config = dict(
    n_kv_head=3,
    activation='tanh_gelu',
    qk_norm=False,
    tie_embeddings=True,
    init='normal',
    init_std_qkv=0.0321,
    optimizer='muon_variant',
    lr=0.00771,
    lr_head=0.00405,
    grad_clip=2.0,
    warmup_steps=200,
    final_lr_fraction=0.0,
    seq_len=1024,
)
Each number is 128 + 32 x the weight over its row's rms, rounded and kept within 0 to 255. Layers, rows and columns count from 0. Numbers have three digits each. The size before them is the row's rms in percent of the matrix's.

# layer 11 MLP up, 1536x384, rms 0.0459, rows 0-281, columns 240-287
100:159155098104127165081140116163176064084086088106153150137117133120136134164175132128156137147113144110158106178097121055187168129098192110109126
094:139152133105175143124138142107136149161140157086120166152139108101168124125144049093089140131138146123107139164164178115110178147103124155112108
101:146118101097136187097125105126119106129135143145110083107141084190152102153074061142111091163146047150119185102102143105100119124124157101141110
102:106128085117072131141150160081150118172137130149121084145131147139170085105183102116190161162103105115107176134118138078107149074136154160130143
100:131112106109165191116105092080105099066140142145136201139100095086120070144160165175150150120077121154107119158128089140133109141124186153154153
130:123140170108070150115162124147185106068127116153106120150084074127105085078103123066094122066121149178141122144170087148169097157078092134074067
102:155157188125143152147115178125183122128092160181125163085169140160117116158082088091126129123111169127121143145129181135148162136140167129043141
102:124150181105156173148127215175154139178141157088111131205091144155106153157103146113099141104150119110129092104080137143128134095128154115079103
088:082121146158141176136148127207127163128133103086201152058161114104093122134151153128029132090117137181125129140182166152086101118166088130098100
103:069131131092083139107030079134157123112104193172127054134096138126141176174101100092120132097184074090105044157059128140109088099142105152086145
089:134129103161125074084151147179064060094106140095143116112183175119191147157159125063152084123140106126128161138116128112093100072153134153097120
103:099127086100143145112110196122098124114046137126112160130169137140144103107142178127095131159095128136109109153121117125076183140123194106063126
109:163151109127119112108118081161121120132120125109104071154075135079136100143110130208097143200112101092109053143175139197132084108108161126076144
101:132126082116131092029078089138138114109178136114069119077124109137153157170048124189124155151151083084109169119122067048103183125178059082134103
115:161187204098085160140131076103174162102146157147143121164125165161127107101135148110106151124110112130129074171200146151127112177147122057185105
103:137110101151149151115070124082125145174097106149162116167175117119074124132155122092173116163138073125197135139172166115102176157179153122125102
094:127200117129113048122119166113084135133103169172163149092195160106146081122139167089080098126087095090142147140134110095100174139106209171134194
105:113159089101123144073123079153074095136074102054117115122156162150079124101099164139185169079102174112163106151128146224149156109185162113107120
106:147090086085074106111202070125151114132124116146143077111059082189125150119101086101079107212116132119115102111123122075126149144134162124139210
098:112121162119121149112150078124148084130141103181154077107184128147089096095122147124146170150102117145074127116123157076134165137135188127130089
102:145089101104130136070085100120170119186154134124052034129122111104078123102116114155149086141087134136134157124144122101177175122109125200175104
095:109090135135088083137105130063129077135090177109138156130151083108124123168203162144106186104185102117195125083150170153161141126170171067080157
098:151138122159129238127039124155120125100110158146139119154174136116155092117131137127211119155159111108188107148161036124133145136104117113128161
100:114103123154078156188157180114117153094188149059114163164137096150064142076093157186141189125119110106111129098133151155111144061182133139124157
101:139094095149110144089146140124145166103120093132108157121155074155161076109116152177120139140097132168186108116129123112112166151151141120183148
099:133116161113105121080078105079086112115105163112028139130127116099090118179185109128129139092108146143177126133138079221125072130111152116134093
091:182117186158095168142165109129169094156114128110152093121134149101098134148134071161145133111087214131111187096204118126078113146117116126172111
098:079112120098131161166121197107134130111125166159141166119105163088110129117134098148131126111092104077096109125143070160068125121101109060109176
111:146087138063106109130077154112184108115141162132089115161106109149103135109123098167068125133115190129124113121160157137186107165098144144141101
101:178110117072153090122122152140176073190161188128095137147135116108131082195099130151121146117142111155118125128175185110100137125155104122147135
089:155119094138116117162103128163145165131146128098119143173182112104121153091084095133054137181133065145090138077095149099156133125136153139143146
095:133099138063192112127094094089153137110101163153189123156115126182141142095167056110155083139111132143161122179044135102127147110170132120147092
101:131101061170166161097146166151134164110110115117085134108121094103178092138156179141197141128094168126119119136103157103135139061130132153080095
099:051092156125123160117170057089141128156137096091099134112149117179084126149102173076093143141128117151100115119140118112151097174043182079137088
162:125149170137152139155105160201153105087110108128169204146175129086104131100156177121152111058174176128144162092126131137141103058150074147120053
094:114103104116120222147113132154197152109153189156141144074120110137152154109105133158119062087123187146133138101119157122160100081124070100135116
100:134131094169118118077130165160144116117133126083135140070139126107147152060086131149126199123101086090120109138149147088131138147074153137174118
091:141117158112087104096135128125118082148130095136134128145156136132086090097214105143120168123129154125150108147167134138099076155110137125102113
101:115094129112159135119119109120196120158091159128178125082075093139108130133165123177110109174154103152076155128132088116075131048103161174138143
092:134137154138117122137132146167115107099144086081138071142138077163141148110157123111128111175129098146111138112099146148117143123060151082175143
106:141101119095132163170140117101083068104198137106121205072160108157086125148101138100149167144147134077087148127100136106110137129152119123118120
106:145122177075172107074041123076110126071141116112177134105127154102125206073151157164071137111115143153101134131151112154113150165170105156141119
102:111140118144158130140104155188126060138143120133078132128055126156119125152119128092168105112114150104136109179123121067162142179093155147137074
092:157070041119135091153101058111149166112104105141102107137149104063079128114054137115177088139086129162157151122146105110154170128100131102085103
123:149093127126110139121100131103116067101135066156132118134186121093097153127172102110092155113099158110107123088061096165115165126184112137142172
098:115136119104115126093116116100138107157126143100166125192107144168127205158119124102145108121154123137138151125125123099129123093141159110055137
107:148160115130148144115129179125151123178210078124143126165133120163093070163116140141173165113085125085097130143099088149181184074098092128162146
102:151116109146149084064163110129128135105077128133102122208101110178155138175157128060117071120122116147142123144106173151176107115122183122139086
097:122027109053159136157105126134093145127127126138121191120078089151110089154118124131107120173089152144113116145086076152099163217100172070076139
093:050078130105139159100164108133206099134070161087081153135100096103117147122174098130140103131073182164137101152170165095150094132152081167145094
102:106157091111152144139161075164149136128149133056051053155104096147133100086118078146121111113167141186182122090183070130101164137132113144136117
091:153145088091155158141153106106160138093174138167153192151155132098151146160162116152102122166187122134101106133144107151103103192116134150110131
101:105102172083131114098146124116077103109109155155119051122112151138187103157098167150132118162187151128137168158133135115118170118095101117122138
103:144057113173144113136156122150127119125134095095133126124164142129114116072146089096106200120093056145136094148111135162129113104149112127148117
095:093046114183120131091055114186114156113106182164139137151183149139116131107134171122159166176137080091104172105138057139103153128115126178176118
090:137106135108138129143077145134148048146129129118139104146112154147090096100112093101131139054179144152137126118111124181103118083126097115129068
105:103095162151101134136098151190158136103109160078104162140136136128215107132135197121098141114140167152148179105161062121135152075153129129157124
120:073107115138126113144071087160154139134145135166091164145153109156132170094114144114137187157183098118085136090113170152128190067056086079124135
101:129102082116088082125074146106049140111175134102163129083141093097143113142122140168089155172177145087123173171129135154126076132174102151133062
099:123092109111127119173123136088112111107129106117139133126123144103099198117072104159108119106177169125113056167154214166080106160087120123104085
095:173138154099047147136128085151163028158125132158115097129119112103083119036144105108152153126156069151145175137107176118143115068103165169189087
106:164117101135174116076205080161090082081114129119149071179049185110131097173141093133129169170152147167152108140099158155173083064090158100122106
103:123136076157074138099175093145097108101143137162202113164103078173162137073104138131124117138220090160114113058144128158112151133129065178142124
098:141176207108147139127068138136114122162172177062086064151096169079137085075134102076107159113087055164169122116045175135163138122133190112153135
102:110073113104078137114131104132100121110149091096133153187101149147120090193130115061141158130108159067172108076183123185148157065158141122110141
094:104099090158083147153130048085106144066153158198140177151093105084141117136125097185089119100120095164167114091176101124098128189126094148114136
094:103099146146152075121114094125121103106195126124152117171113144159156157113099130105073131110152104089136163160154095205083178160097098102149117
101:189093138152134135104124166093088065141178154107124084210178091176062130109148112111139150120125132093113095127096140095113101083093152125169115
115:101054039084077138123137127138165090070092139190152120092123104129180156119176152159149092158138085094129113101188131124143140135135127109146169
090:134124104148161122136105122176098098131112115130129133166178126114092117175079144152115038102176108098159193167148165138103166104151127169155102
099:163117125141060094104143114138126152105172107118080129121180122110149211089145200102110083197151182151128112137071082144112103148090133141080119
105:139151090126140091111180068160136120105199154064069143119082160113085120103106166120119123178110110112173178102148140163122071085138126151144138
099:084110081143125116113109112195141041103143132164013101123204076104147055076112092103128150161162079143140113123100106099094153115097081114099130
104:162098134134190112100151172112173120145131118065135166122101115103093128171151152154120123125153087114079149174100125135145180121105058124155135
109:174192111111155131072149094114144076096132149123133155168114037119127102181176094091094089165190128160112167117165130124126165167169069118140097
099:154152112129134126116100133186156160159123056067154093087130101083135162113083130140214137103118151090185093125114148128111147066121148094160131
092:188138145113139098108134177061100163148115081113123161135121159119156100137159028159162107117120130117073118147102127152087181132099132127136166
104:154106111150139094160128082167144099152101133101101077180102164173160113109142078087095140079071133074086107120113141129129101175180124165179127
099:167096091138114133124051151167059130172078129082128166175109076130126126043115099139197149177120183151139139107158099151148123177152105084116167
106:108145119067118105115133153158075095118132099124126127132118088172095126187151160174113155098055060132099163172170075172114119130157112104121117
098:134061094122108150159104138096162150114045128176138088072114077109136136118090110137144108156136102146155129140112121149147165116118115154139135
103:102107137162063103182163204165110128121131171153115134097162141123125065132084141184102201122107135134155126132133104144122171106161140129163145
096:165144147128102089119068085102161109136076081106096143111141181176117103098130089134155111205160120114117136161140126073071180138086109117042113
110:090089158153108128058180093170146150158072125156117141131143118132134137115052077135055186109125083146154174134046161122161089108108185097099090
101:100148158061133137145134146193145133169075150134133137118172117093197079099115170141193122146141147102092168112167112091234106117171190097087146
090:146072069165128143076125104165145145172134057153127157145060081137207125118167103161093157115124130179136118114137113106114104143119092180141114
094:140115091155153154123177103078111105063111125164129096169134158160095118120101159157159180141100106098065132125094156119167157108120157118113168
101:156129098134157144118113164079157148151118125132145132156152120126172169162161110093106171091104124149151108063119078087114183147114101203148083
097:132103100168156131130141161136165086106152147095101103124144125101156153071112083123143135107085119141200137176111151141114197174097131086098150
101:118183117105105094087135132165134102076115126118144110141145094159154174110145120119088139116106102141053120208163193120137143136158097135111155
100:148110184163130076106102120154079133149075131122086134097115169132098167118134116126131109137103096117114137153169156122159194124157115122147161
101:126117140178131109112153154131118124070076124093145047144151142129122099133168083134131109169146094151147156084133170138108117170162050118150114
086:123086141108142132126174111150139132137188104111149123136136145148047050109136109093119138074115104130126216096095167162128137150136164152094140
105:081124168152158138092095146200139129155077122127143094143138124173154118135111131106113123134090117041136153107172171130166175146121072108071064
097:099184167117148168131098130143186069143077144050144120194118144088095076135111162131149090165173073083184153105079130108094112141110120131152171
100:082176094113150177128083123122138137189146125079132098107103158131072111117094154113163151173101150093134199122157092147169135121127120101134180
085:101116167090133183160124198184108120118140150093171135119149143203135144113084108095121193131124129101117117199190096092096120124098106134168128
107:130114122175169120181112129077142143126117099126134096137098115124164112147086114106144127119065128143133055058134110155109154163169169124120120
109:129161147136153139036136163111155147143095132087126138178119139162173150128110081092121158151170112138135106109143083180098104113120194101178122
104:086106121119151143045159141105087111132171182059123100203111121063162107145129133099159105107096101150201110186118159120053116115039126099132097
099:115087130151116111109196125134152104163171164123129116173193080095149084062117132133164148175170137082167157130140153112128124134102133148091108
098:201126137143167053127120108141111076154097108148121139118156165135156125137138135064082151170170129134150125090124113112174148097130157107094059
097:178116153111103066154093113150103080103079145089148142158159089113114133126169142120106132128168176125115102126110168162133141090094174120152167
091:081105119130136170115179198171116105124128093138107083091115115104128083111130150140094095104141136159142149113140159085077126112165169156131154
098:119104103134126152124064120131073145149158123155144059111102142119148115137145161125156165100060190061120125165135109104174102058168108103154147
104:176107099101108143090130106163117166126120159120064102079056217108154107097124127142129130143126065138120176146169135164115119114116169026130043
101:124102155123107133074089075151161147062137026133142138102091094123149041123135124187157105164181150150147132124183162105164122146067120112074139
093:148153109133091083170087114182140090118065117128108187184060143185089121140122126157131112148118149164053120117101081085093119087151153162101129
104:141120137168088126145132123121055113101174166084154134158127156098112138159125123155149192093105118150150135123172119065139146112195111110123139
110:152145173057155144100145102101132119100105152143104100074133096057085072110066143134167105159127160170110093114122142153173190090091109125162109
118:161126115086160129097111135162113160121104086174118142162116119109121133138128155185170097114109072118148159148208133108070190141168071136137142
106:118089129148142139111124106162184105069129103133112135168131144163156092213136103098074098127129149105083177115123128147105098142154112135205170
105:103162095069122146084131106113137101169116171038115111134116188129146055114162090140118182088041127165104174186135162094081113125095148098107123
091:109148116102104134146118141175122106135056151110135146144149129117117116127129064120111136143171120122090112154135100100080108101155114133124085
102:184129166110115164193159102150123179123100084059123177159143153096119136178133100118194138117123137135190109165179159144163116137098131122096127
104:115063115176086144056106127101163099126112170124137106063113108147148064122203225166166124122099082160126139163117121140156098118100133080137155
090:132126160082102151109114043151145108143136148112113185112146112123077155104174076142156161172053095137109083089133098091166092174124136076093066
102:156160078093129144064073076145089105089160116079110075112122122118090089153126135184190120187148129113138161125183151121155139137116086085120125
105:169135150142207100052098094089107133114154129088117144133092167174119144137079155108097131131159105132130089106114096145151102142148109141154098
103:159084137161203151110099104143175132132092141101076119103095126111166103131058090181120124162086206176123123159129131121082166128091134106120118
098:116139109122152156129116163131120105179123157143139159148136141076174137131146119094112106115106106085144098164098170094114126138107122201084131
104:074133098120145142134065114154094125181199093075112165147109129169153100159116063183149117150119093168145142135197116099198098194073105070154098
096:096225112140115158138099118158115113147090143096106141135213164142139120116139101142100128161143127135178140095145164088160164104099091157183135
098:170102188078040201195123145144125168120142152127119125129144146148076087148105101125139127131158140116101141100096151157078151121133097108116104
096:164113113158073105119102152121197148183144120057146108151085091176196044089145106169113094130127102143073072136126153076060160117125098102103104
096:078102107061157198109135216163132128102140114160094146124140146151090112131123081149135105121120089089122082194098078056079140202106092133074159
102:165091075138117162117126113145116122099139081195116188144149109155132118175145185146145186156172161083059136155156084096139123171110113165093117
108:140124181106084172124107149127152126093150192124155091099078130129126143151088130119136093119092153127128172158076115080075165124063163097078099
099:127101160172180151133116122126158106100146128150131113088143113149114100134094077111108174119145109161138116089088143164167164085123159135087118
105:200126081119137175123136125068114061113146126146121118178176128113134091178140147171153164136090151126134136145157115116104084085180107081191139
105:091076135132160111052096074147048145098152104099160057181135176128052109135174198100064124144158107088194120166125134183150182084090109113108139
101:109105023191073128123162105123203049103089112167084113159082167149105166114077139143076125152154180169086161161128112135109146088118125141186144
107:112107095105115098074140101177126143070173149158022147146176114109151102115137155122141144152123116092159138134141104152150113144133181149145196
097:103047171080140104145083135146161075127122169089173116161082162121142067112123157165127111101096071166075116172101093160120127084114102197063112
103:131126104111141149139154141127105094148176095108172076111126147133124063174116135140089130142119132097124149231158202128124100141089117122102130
104:144129085097124135175085123121138102025105146170146175158105154095161195101102158153163141131146107136137116164130093144077158158150075125102116
097:156145093143155165096042109151065139145105075107143098090151037151122192133109105144096150097161130195140093107191145152155158098082099156109122
098:093141127144109166113137112163115142036144125155125130176112118145150162113144137123105200171157138106115172098073128131127123060164129176153116
103:223124065170187130075128103084175100133128130152094178172099134143199145164172070173064128166105085073112129119143059130173089133125121106092103
110:129118094167147113086181088162176120081127143141084072119133091152100120127145068108108105118074157142099120141092158098125097108084096051194125
095:107095072149123102155174181148185090080170085092187135157124158139161108070093113118176100159136082123083147107135127126155163126152153149135153
090:220212105105095166185143061126141085080084102123119129130108162165134124042135102153059162065154106125152164176154107134108109134122118086114071
104:172130165174082170135131138139121113021125133141145170127059103195075183138082101153150126106138131077105134163127108115146159121120163101093069
100:117103118156066128082068094122145123084104176183127105159130142125077125150147142168110132166160154144090170143153097090097113161106127170064119
103:131151133190119098093169122143135087065168161177172106206131057143154129128115148107201096168139145178044097198136095128082100139050081083117178
097:137137134122150161099153153117145087145119175203147113168101133170126079115131125167141126122157169073128129171121098078134155069163090117147148
098:145095157105096167145146142156155211167149152084126150145038157073097101156059100129115069106137105134171128154157103139131125158157156102150119
099:099089039147149156062068106118126120154136163121087124141144162078182155159101137120102107077205088113148176142158134147142126193115153152154080
088:140200063120145183166142123140120164105166117109083166153134142111132059170134082074150122173108109075124137148108136105124117107146143163106052
093:158146094127165127134084136077128155116156093148098098143134092112089115043147119152166153136145096094112120138125097136114134091098161083111124
095:156124206088166097101077159130118073088165100120121116157170132092179142160114127143124076153136167132141128096102089173114137053172082154080157
106:104105108073134185102153138153137125110147019120137101146114109117156135119123117132126112192120120161168130162110093123096120136134128083128105
098:130116137077126091080133135126155154124108155129160080104169085098086064105071116120129159132125140228181108174132127099136142115082138176142158
092:176083151136108097184130109084129107142103167070153101180094131093130156169124111146131093131128157117123133113154068110068161175136130136100140
098:122097143163138168074149131077122124106123097141138101069126083162153146125112071088137154096088114131106126108134125114122152077107111136180067
098:115104104097113099157135118065137109124112121176091077159147115201100150164137132159169199144108132117055181161103087151128114113149126136077134
098:193107100104142121129165119159104127082197131146147114093135103143106152166163062106107159084116192113094142143083095196074077107094140114079142
103:164104131153109136134151158145134137084092103115156121182190178118149127123131099188139124120107150105130149131060130081130167097123114143108106
093:159087131118170106116079122165110090127151148155129156140063089157119114146131093148131135137100178121115179109155091098112129133114156107097031
102:133117103181161121088147119145113074156149093154161152156107147102163134161176057103149152168164161087151130133138154170085142085131045080150076
096:217095144127133139126142120084156165083079131168096125211163106182169068133119160104154149104169097150124167129110121076125097086125094119155119
090:120143125170146135156134100227159111152136131115129138136184115093125160183112081115103157117147179143169167114078148133100153145108093176099091
100:157096179158126205165112129162179155123107129146074120179151183115132054108126108166189186136086186169148135076100163082114159110149076091092153
105:142080043151091094113095064155101134133102124092169121156070099158174165180099136128194120112152117150159115134145194177177135135130152096151123
095:189094112126098107105152096099182137137117133144155109149090075174080094143205099151159108186100103126083121070129123185108130118104081082172084
098:167134117154154171076116145125087094138118168096133095176132162104107135154111134155111150101148095068146162076164181123101128128069067133129131
101:152088123113159110149090098138115158149099167144109158108164111153108110095120117115085120121085191109141101153155093117106143182113168103103130
104:096124097154131159106146193127128043108125089122089158105181129170122135062154106132126122118162097165109093081157100087186191162172152138094148
101:129164150108119162153075209104126103083122151140180132129166117112165101104092146081213196076155171180149102143161125163091081099167115190100106
100:178135109128092126142133086109139132148164062083119134105119109144119089118174147093114091152171136124149157119141169081133162082116157146152136
104:179172169212100129149068146161130164176103164107083112118077091115148174116127114118093056126116105165117123123154078142111135152110175145105109
098:112076112082125120130124140170095083131109097091191094123139141216098144163086106115119117121138076082067102124108075161129167188053118069110110
092:033139130116116190147178104116119104119098119135123105082177122170127126163132160156128185160192159102144130106105074120139173063054070158182081
104:108155114092164164142169218069166095132164100156168131129088150128136107129179150170181155132113134098117048153162116129153103097111089181160138
099:184164213126124143074108061108156223059088066113128159122125152097166115155152151138118182187089190126182154149070160112116070092151128166118104
104:156081106076204079114095184120087111134120141150093094093133174159137125143137143105138151107137169158187156129075163169115163091090119103132158
111:117113051126137173169114098106102153130150119164116094142134136089100128135123098152094091158182169171172137137130079195111135133097153190103091
100:075129098087143099079124104071112131105092124103151182152155107134174138153092130060138106167118112147071172089120133086128138124082149092058113
102:147170120111156090156157101153137105144156078178128139152077141162137072144137069106119179163102176102143091095111165131048074089084122099157136
110:151103128118096149105161094132174050146122161056114129123099124147177148129103155098084181122066090169139117116164125121135206132151198146148153
095:092089092114113084162119148130134096072145132147144128114156177114154074108180116176105096125117136117153143140117068098111178083131053170137129
104:152126075120107119138077153110164137101150115164107074229134165142142130109099194095126073137115126108114123133072088131168153163115091090153089
097:145099174119146138080122081111067130081121096112097066101170113090097119180112149102130114134073153139145130135142166083170105112133140144096131
120:081100121045172140103085156096169118094125085080145166091165149196092165082100167142115082138192116165111155109143135129103153114150094128109127
095:173106151151099103119151116127136154094082111168144181112112095125149134120106115174172022116091167112092114112183113105146153191125130141073113
095:160130142099103160095140171149113142123171121125141117152156147126121145169096139074115122149114143166110137136066138138131138143072135079188087
113:112173127156143115167119132183157110114164143129115114114117110168113192122085078125138141131143168119208128167116110123157106112106142102146111
105:151184142084148154135053098110104102113109125106119114134129147080128165147159097150140134118137136164159050123171072168130091123096093127126098
101:167141112140110073155111125132100165124132141140146116163087114092098182182089143156117149176070129132137130223161113129102191082090120112120136
095:134122122131105132080186174139172146152109177125163118155112102134137117119094160121188125113108065120102164146118111121162102105101135124123127
097:168137056146050165101142140153131101117199132109142152141093154137099116127158121146187139119054078130105090156144080140152138041117090140179118
116:176137151140099152104135118134091206125177189176115100137173060136159145147049151166122095100090198160167132120111110086133181151168138094117074
099:123215105124147098075143093100090102050101164124101122170090091128151174135117136080078144108107135117079073137083065143202107139179144110140148
101:119087159110127182147127083167192167064123133172171075128167084159118056076122095076127089136136122177120131115152092111193147141149073090147084
106:126093134096146103143116085118190147095113097153124174206135090154108078134111172141111139133103157164068149185144125167171157097096083124171132
126:132194140148120089108128062140119107113175057170141111171134104157142092077121117179096096153136105102135084159088130113141106113124091130109082
102:151223143030104113047107148164126089108134108170085121175126153139163099118106134133133137136129106136126178159120154182166122064162132144121157
094:050126130115106147176126186170174133110096052107155160152126124108099129074142080145172168158133115138139137139127136105098165108161131135102189
100:144101081103143071138100154144130166115106105118156134119107129187127109143112175123156168163129144124129191130126113135180111092107103199097132
090:138073117172131161132109119117142132098137118063118142138148149136123085141101076108124128132162133109126103076174132136117101152074106114169122
103:194099115117142162133140109139156120050099156167157104106111132151113084089141114122172145150137170140150155125148107098070159133155097139082093
099:132151197086112115081145129179137115073163175114152075115100154144063193104124070162103060123116161072163170123151098153104118099127131094145155
105:108102167101113125126118126101154105112125135132079129114067145082107095152093094116136092130091145110134153135139173136100157102081055129068139
103:097146090131103159102115122119170113087129133102156136144097092102141124175164143160092089147093147097120122104157075147050134145169156161117105
096:121097110210158051117169097102147069113120086130131149077147084092165096040129111089158116172118103126121145152140116131092147141120228095170193
090:138109108104165084141098113066160173142148157091123091132115088101191148068077133124158114111116159070139076111102127143108194136132088124085127
090:099208111119167168101172079096121117127113158207090096183131119139115153077137134097147074117101115196176055166101134073117165112136099103141133
100:062134145161134120140078104145163088108193139158146200154141156142137111095133160138112169132107145123112111140111162138161128082131167161120109
108:132170124201104141136076122119137150138178136128196108163113120137135107140126130104068140161039068138123127203184094171233133138150141081145189
108:142179149126188204081105070138120113079148124135125133099170101112175123123164101133152107184109185118153086133112202127094130116148094128108124
101:069102102109098105097119083125206086137106081136166086229127142124189132115195090110061116086150088145114100179149171172096146100228103152122125
093:132096136112082115149157126154106134130127159048238134074140060118143123159132122137165136086070172143118126135174123140135078145088106126132178
095:149127077144197070074160179165104146105112214124204169142172111183164095115139193138119095087123136135195148099148124104111164111115074138099146
095:144083143182074165122109126171128063132118105113131091159125089147118153094170090110170100125135123129126153091126131110145086097096137146142128
096:176114089122145079125108129140160144123103129118103124131162115214097150115199118108116093174119126200121125114106155111154128108135157159097186
095:094116144120108157174162115055127114131118106125111109135134061157112118110095154152161164125115153113128110117163179149106103194144123168165105
093:135106149170169112126171126110068173138139123103112103152078134153117134199107147100165102094167133191114143166134181096122105153115069085142144
096:107162164115127177126126095155078128136107080137115106104127115107140117156138169124150089080097061135068185126108094151081232062125110169101135
088:112092149079140139157094128106081158137179151166148110176098110128097123122143119107086147106158157163115125148147127198125178090124080174123148
100:133142156119143156201163116078099122133080093175150170152141132092115170134145081191063142168108150081143169098080122183097165121123102200109105
145:134113146110169208103114074149112090151105109160127118147180089164140214194093130117092164126081091120147126161061129131202107103082124106098108
107:121069144138129137062091090173061190087119146141112042204093126121100173153147077146122138133071143192127138159167096060161124161159111099140101
098:116103088143114150114153146146148136123113095193165066093165065173154110108173177152158163149141106151131115145134171150099122077102106131154090
094:128087141110193162123123162151097199127083135099126099148202106171131087113111186141156155140109155130044128130142162109148180111115116124177125
093:110105151134099168129147112160164160119131157185156109122142132182129105110143097116139157117191133105187132157153132179180098165130135117111155
092:120130125201137116178183179151127121135079130150210099108090090098139174141118151155132137201161125141210178119177103142149118133136136112150110
101:114148121150162217127087111156156150156105107120136099124081111183108173106149112076124103122083115121076138117172121161129106112089080119141103
102:119118076122156141176148136140160143129127164067126135094085114183161146136132134127128134187135157073139166127143165109108161129164087141133074
098:146137143125072128136137104109170120146140089159133120163133146188122195150106093106137126149157103118131137144157125125165159080093189074159094
102:158082066141114124091124114162140131102107207121151158156145103074119184151105141127150137171139108050094107025128086069181069176126100125075116
098:123157151137101092151078091135171123107130107050129099116114101130088154098176126102116166240190167156144154109230065122103138162124139108154152
088:140142109100191192113156125135102156169132158111145151127119108144206117134143105124143117111152103143151096145080184159095184135131087069136138
099:162149126159118153124131092114138120024160106100140121164152126172137166102120072108093086108138126140121084116110146143109144131081118102140153
097:150128131143088134101157085107191162193134071126118099103100142138125108112109138123153103158121160127133146135125184108124148091211101149126152
103:137145142107135121079054121147136099087155157099119098100101189185121163145153169179158092206132152133162103172122128120149144151184161140089148
102:164168088090122142070080131096164138112095113143127112103108143134121098212135057074159049147144116139152153133115137109156083112080091085173101
097:181162192081147072123085110119157134034071101161100115178079085150083170106164088052135133123162175151133160129149138170139109110194068119104095
099:139105095120147143091162085117115174131163098153102159122163133163107171158122099141106135067077108131053090151128097122157134133147084112127090
099:099091051134134088105099093125120142136148102150123173123153104155208115167112079147140063137172110150137136156138074114125111096109113134162096
091:081109119129152147119107133109140152123133132152098172116206175086090081155108129130096167153119205153122108098109082155115155143125125074104161
111:167164077109118161098157118145211126122096153137179083150097088122153132178170139160188101158172114085126156030139147119153187174112130107150135
086:113092127087118110179080127127181145162110102140146124138099126100110179134118150133125124111139121109140131192103119071164112081098125150105078
107:117131143078125191143106161161103095121063057163084088161103079118090084150101129073112149137134043129126123065155103124138148144123148125086136
105:077117085163092125069119099093125123167170092147174065120073089137145161091212168133142101159145094115130112162175134138099116126133105097161144
096:131147118121080107105127174137143145127127176109096110116163112161134104131131088106114138159152120070173065128172142116121136129103134112132095
104:072123131114116116168139151177155092170112185138106173069186124125118133124137166114172114118164089115097129122154091155120105106110151195111102
093:083111173120135191145082140153123165090176133193199098123131132092135146110118111113124190098100129155116112140145142143171136134122122189214142
100:143153102166073084134098128152157110154110166104181092146156151126104139172118094156148112194123158086185131148144145108199100121165117191161108
095:082141115096125090140149162163160115113191165111156076145073070051105089170150160036118070084149089095162155137167201100070125135146128164187115
097:123151106107128116102191101135126110159171195186144118145169139146114139122129190150134181144099130133190178100200124105185099089090071069127119
105:131073176115130146127109093161143091124093125152113160090104120133152126078099068175108082145199130128133159076198135163142147154167135160169157
093:140115157109116174134113150152101131208064108103110172158144098130064108142134147130156126056127156113193134109148136162103109096098120109129169
109:156108110108111164084140152119185176136067118149111141095134152138195103119162080139166104137104087119153134096133106122146132160115125079097107
102:183104136045159165103161116161146154092069188097123130084137166138128158170087140159139117115164094111094180101126113072111122125129122152152133
109:157091181133132153131135124129122111096183144102118127098095106074133174180101150165068102122097189162151116149117184136149140121092131151107143
100:088172139106108150089124130118041118130219126108177170100097094126130125195109117136095073127112105204126129164121146136146098140071111145134168
100:165152131162177120093137110169110119151160121135158161169096128142133136129112164135113111144132065113118110104171074123080139119124116119176161
123:084098077169158207103147121118142132156109117110121134147177131129163193143122148153145145119114093133182161128098144141104099143096116098100135
104:088092136175122098091043158119118131101089082110123073144170116113096103060144170167120138129131100104130127094166113197157100102119085155188118
092:101139118120189112155115138129128077120121172130136124124115134114204124156130101046089167129132126131090145152136129095133110177099106115203116
108:163134079097100120160113098144111100053136096126130102149112033182175095120135093148116185118117155106104144091120069156112123079110173196101176
097:149087115073072104120158152134161144081111112174156133163095103123127128057092147108140013101124174124051131139170172102116094124107123143163126
113:124174159146130112158138092179116098115094173119141109116142171152110175108113110157147090155128058112132157136146151068186129124127108151175115
095:118199193175170197089146136128160162189098103159146125081145068172145126146143129090123196116116083132151103117093105116139170166136142126104132
095:129116160157115112110100120156122114105148152082135131144101096117124086141071116071115069110059142127152143126113081110143154064107149077105129
099:183105051089085138104134090140182123159119096118156152124161072103151203154141157110131155106127162153155182135108147137093143183128113178153107
097:191109127153144127101102137094147148095140142073092119179183084144135121082191107142114083124128129092096144164109046067141130086102107170124127
097:093124123129122123094129106127110105110159063134091098153112100098100148124100147159145092148206102103147159186140117137120164138126139112115210
111:179106124115097112142121087136074145100150118165153111113141110157161156107149072097125148146171153161104174116070090140130151137099129080146181
095:146093097101154127134131171170153131114127127151149165122138108104111093124138161121174106100098142101128209096172149090138084104050114081096132
094:106125108137092157150145179171120128127050126121113084124133126120134175157114108149126126136090134100099112172109148133127094086088154141080117
097:105061107129113133077157132097141128126108129167149094074148126149165064083086059131097159073096128167171126160170122142197110119123129119137092
095:180097149085170125170058075164142092160151127128162143081091136170124150143115107092156130108122196099186113116082174101118155150125121128140096
098:099110163160063111084068175173119172178090142065158130143125134063113155142146133099153094146128064084160132111171048149072150136128103138087176
100:063126116145061130126151126132118139089091111053133114148119147129073139139098102100107107167174149120104109108110146150088106152153119092146115
107:147123110165116103137177130152146101244134181154145145081141107084086134161129118153128160167154104061111112113142130136162223094171071152124113
095:057101131105123110147148141083110123088102110130155188073138099120138130140069120123118138116117143134163160140086108114145127114135159139156139
088:079127201153089111158137083139103113107115130101135132152104141120125099115114155124136047165145129151130131159143115125118120142074117144148141
104:118096150095116134203172135110186134142127111130195122211137065126187129117156124115139111123064096154072087103129127086103124123073143084141143
096:196103100116114171113127165176101095102161098170123079111143044124115124122127075065130181149104092145131119130111156140119145057169144103188071
100:103048051073135149105126144141123182118136142179146134211158106104108072154145185125167090128149178134139101120061138171141150108134098136145106
106:209164126150144135078129127132155099109108151136164073096129097152167119114114195124187150191082164173111115153069164151103126101102149151127109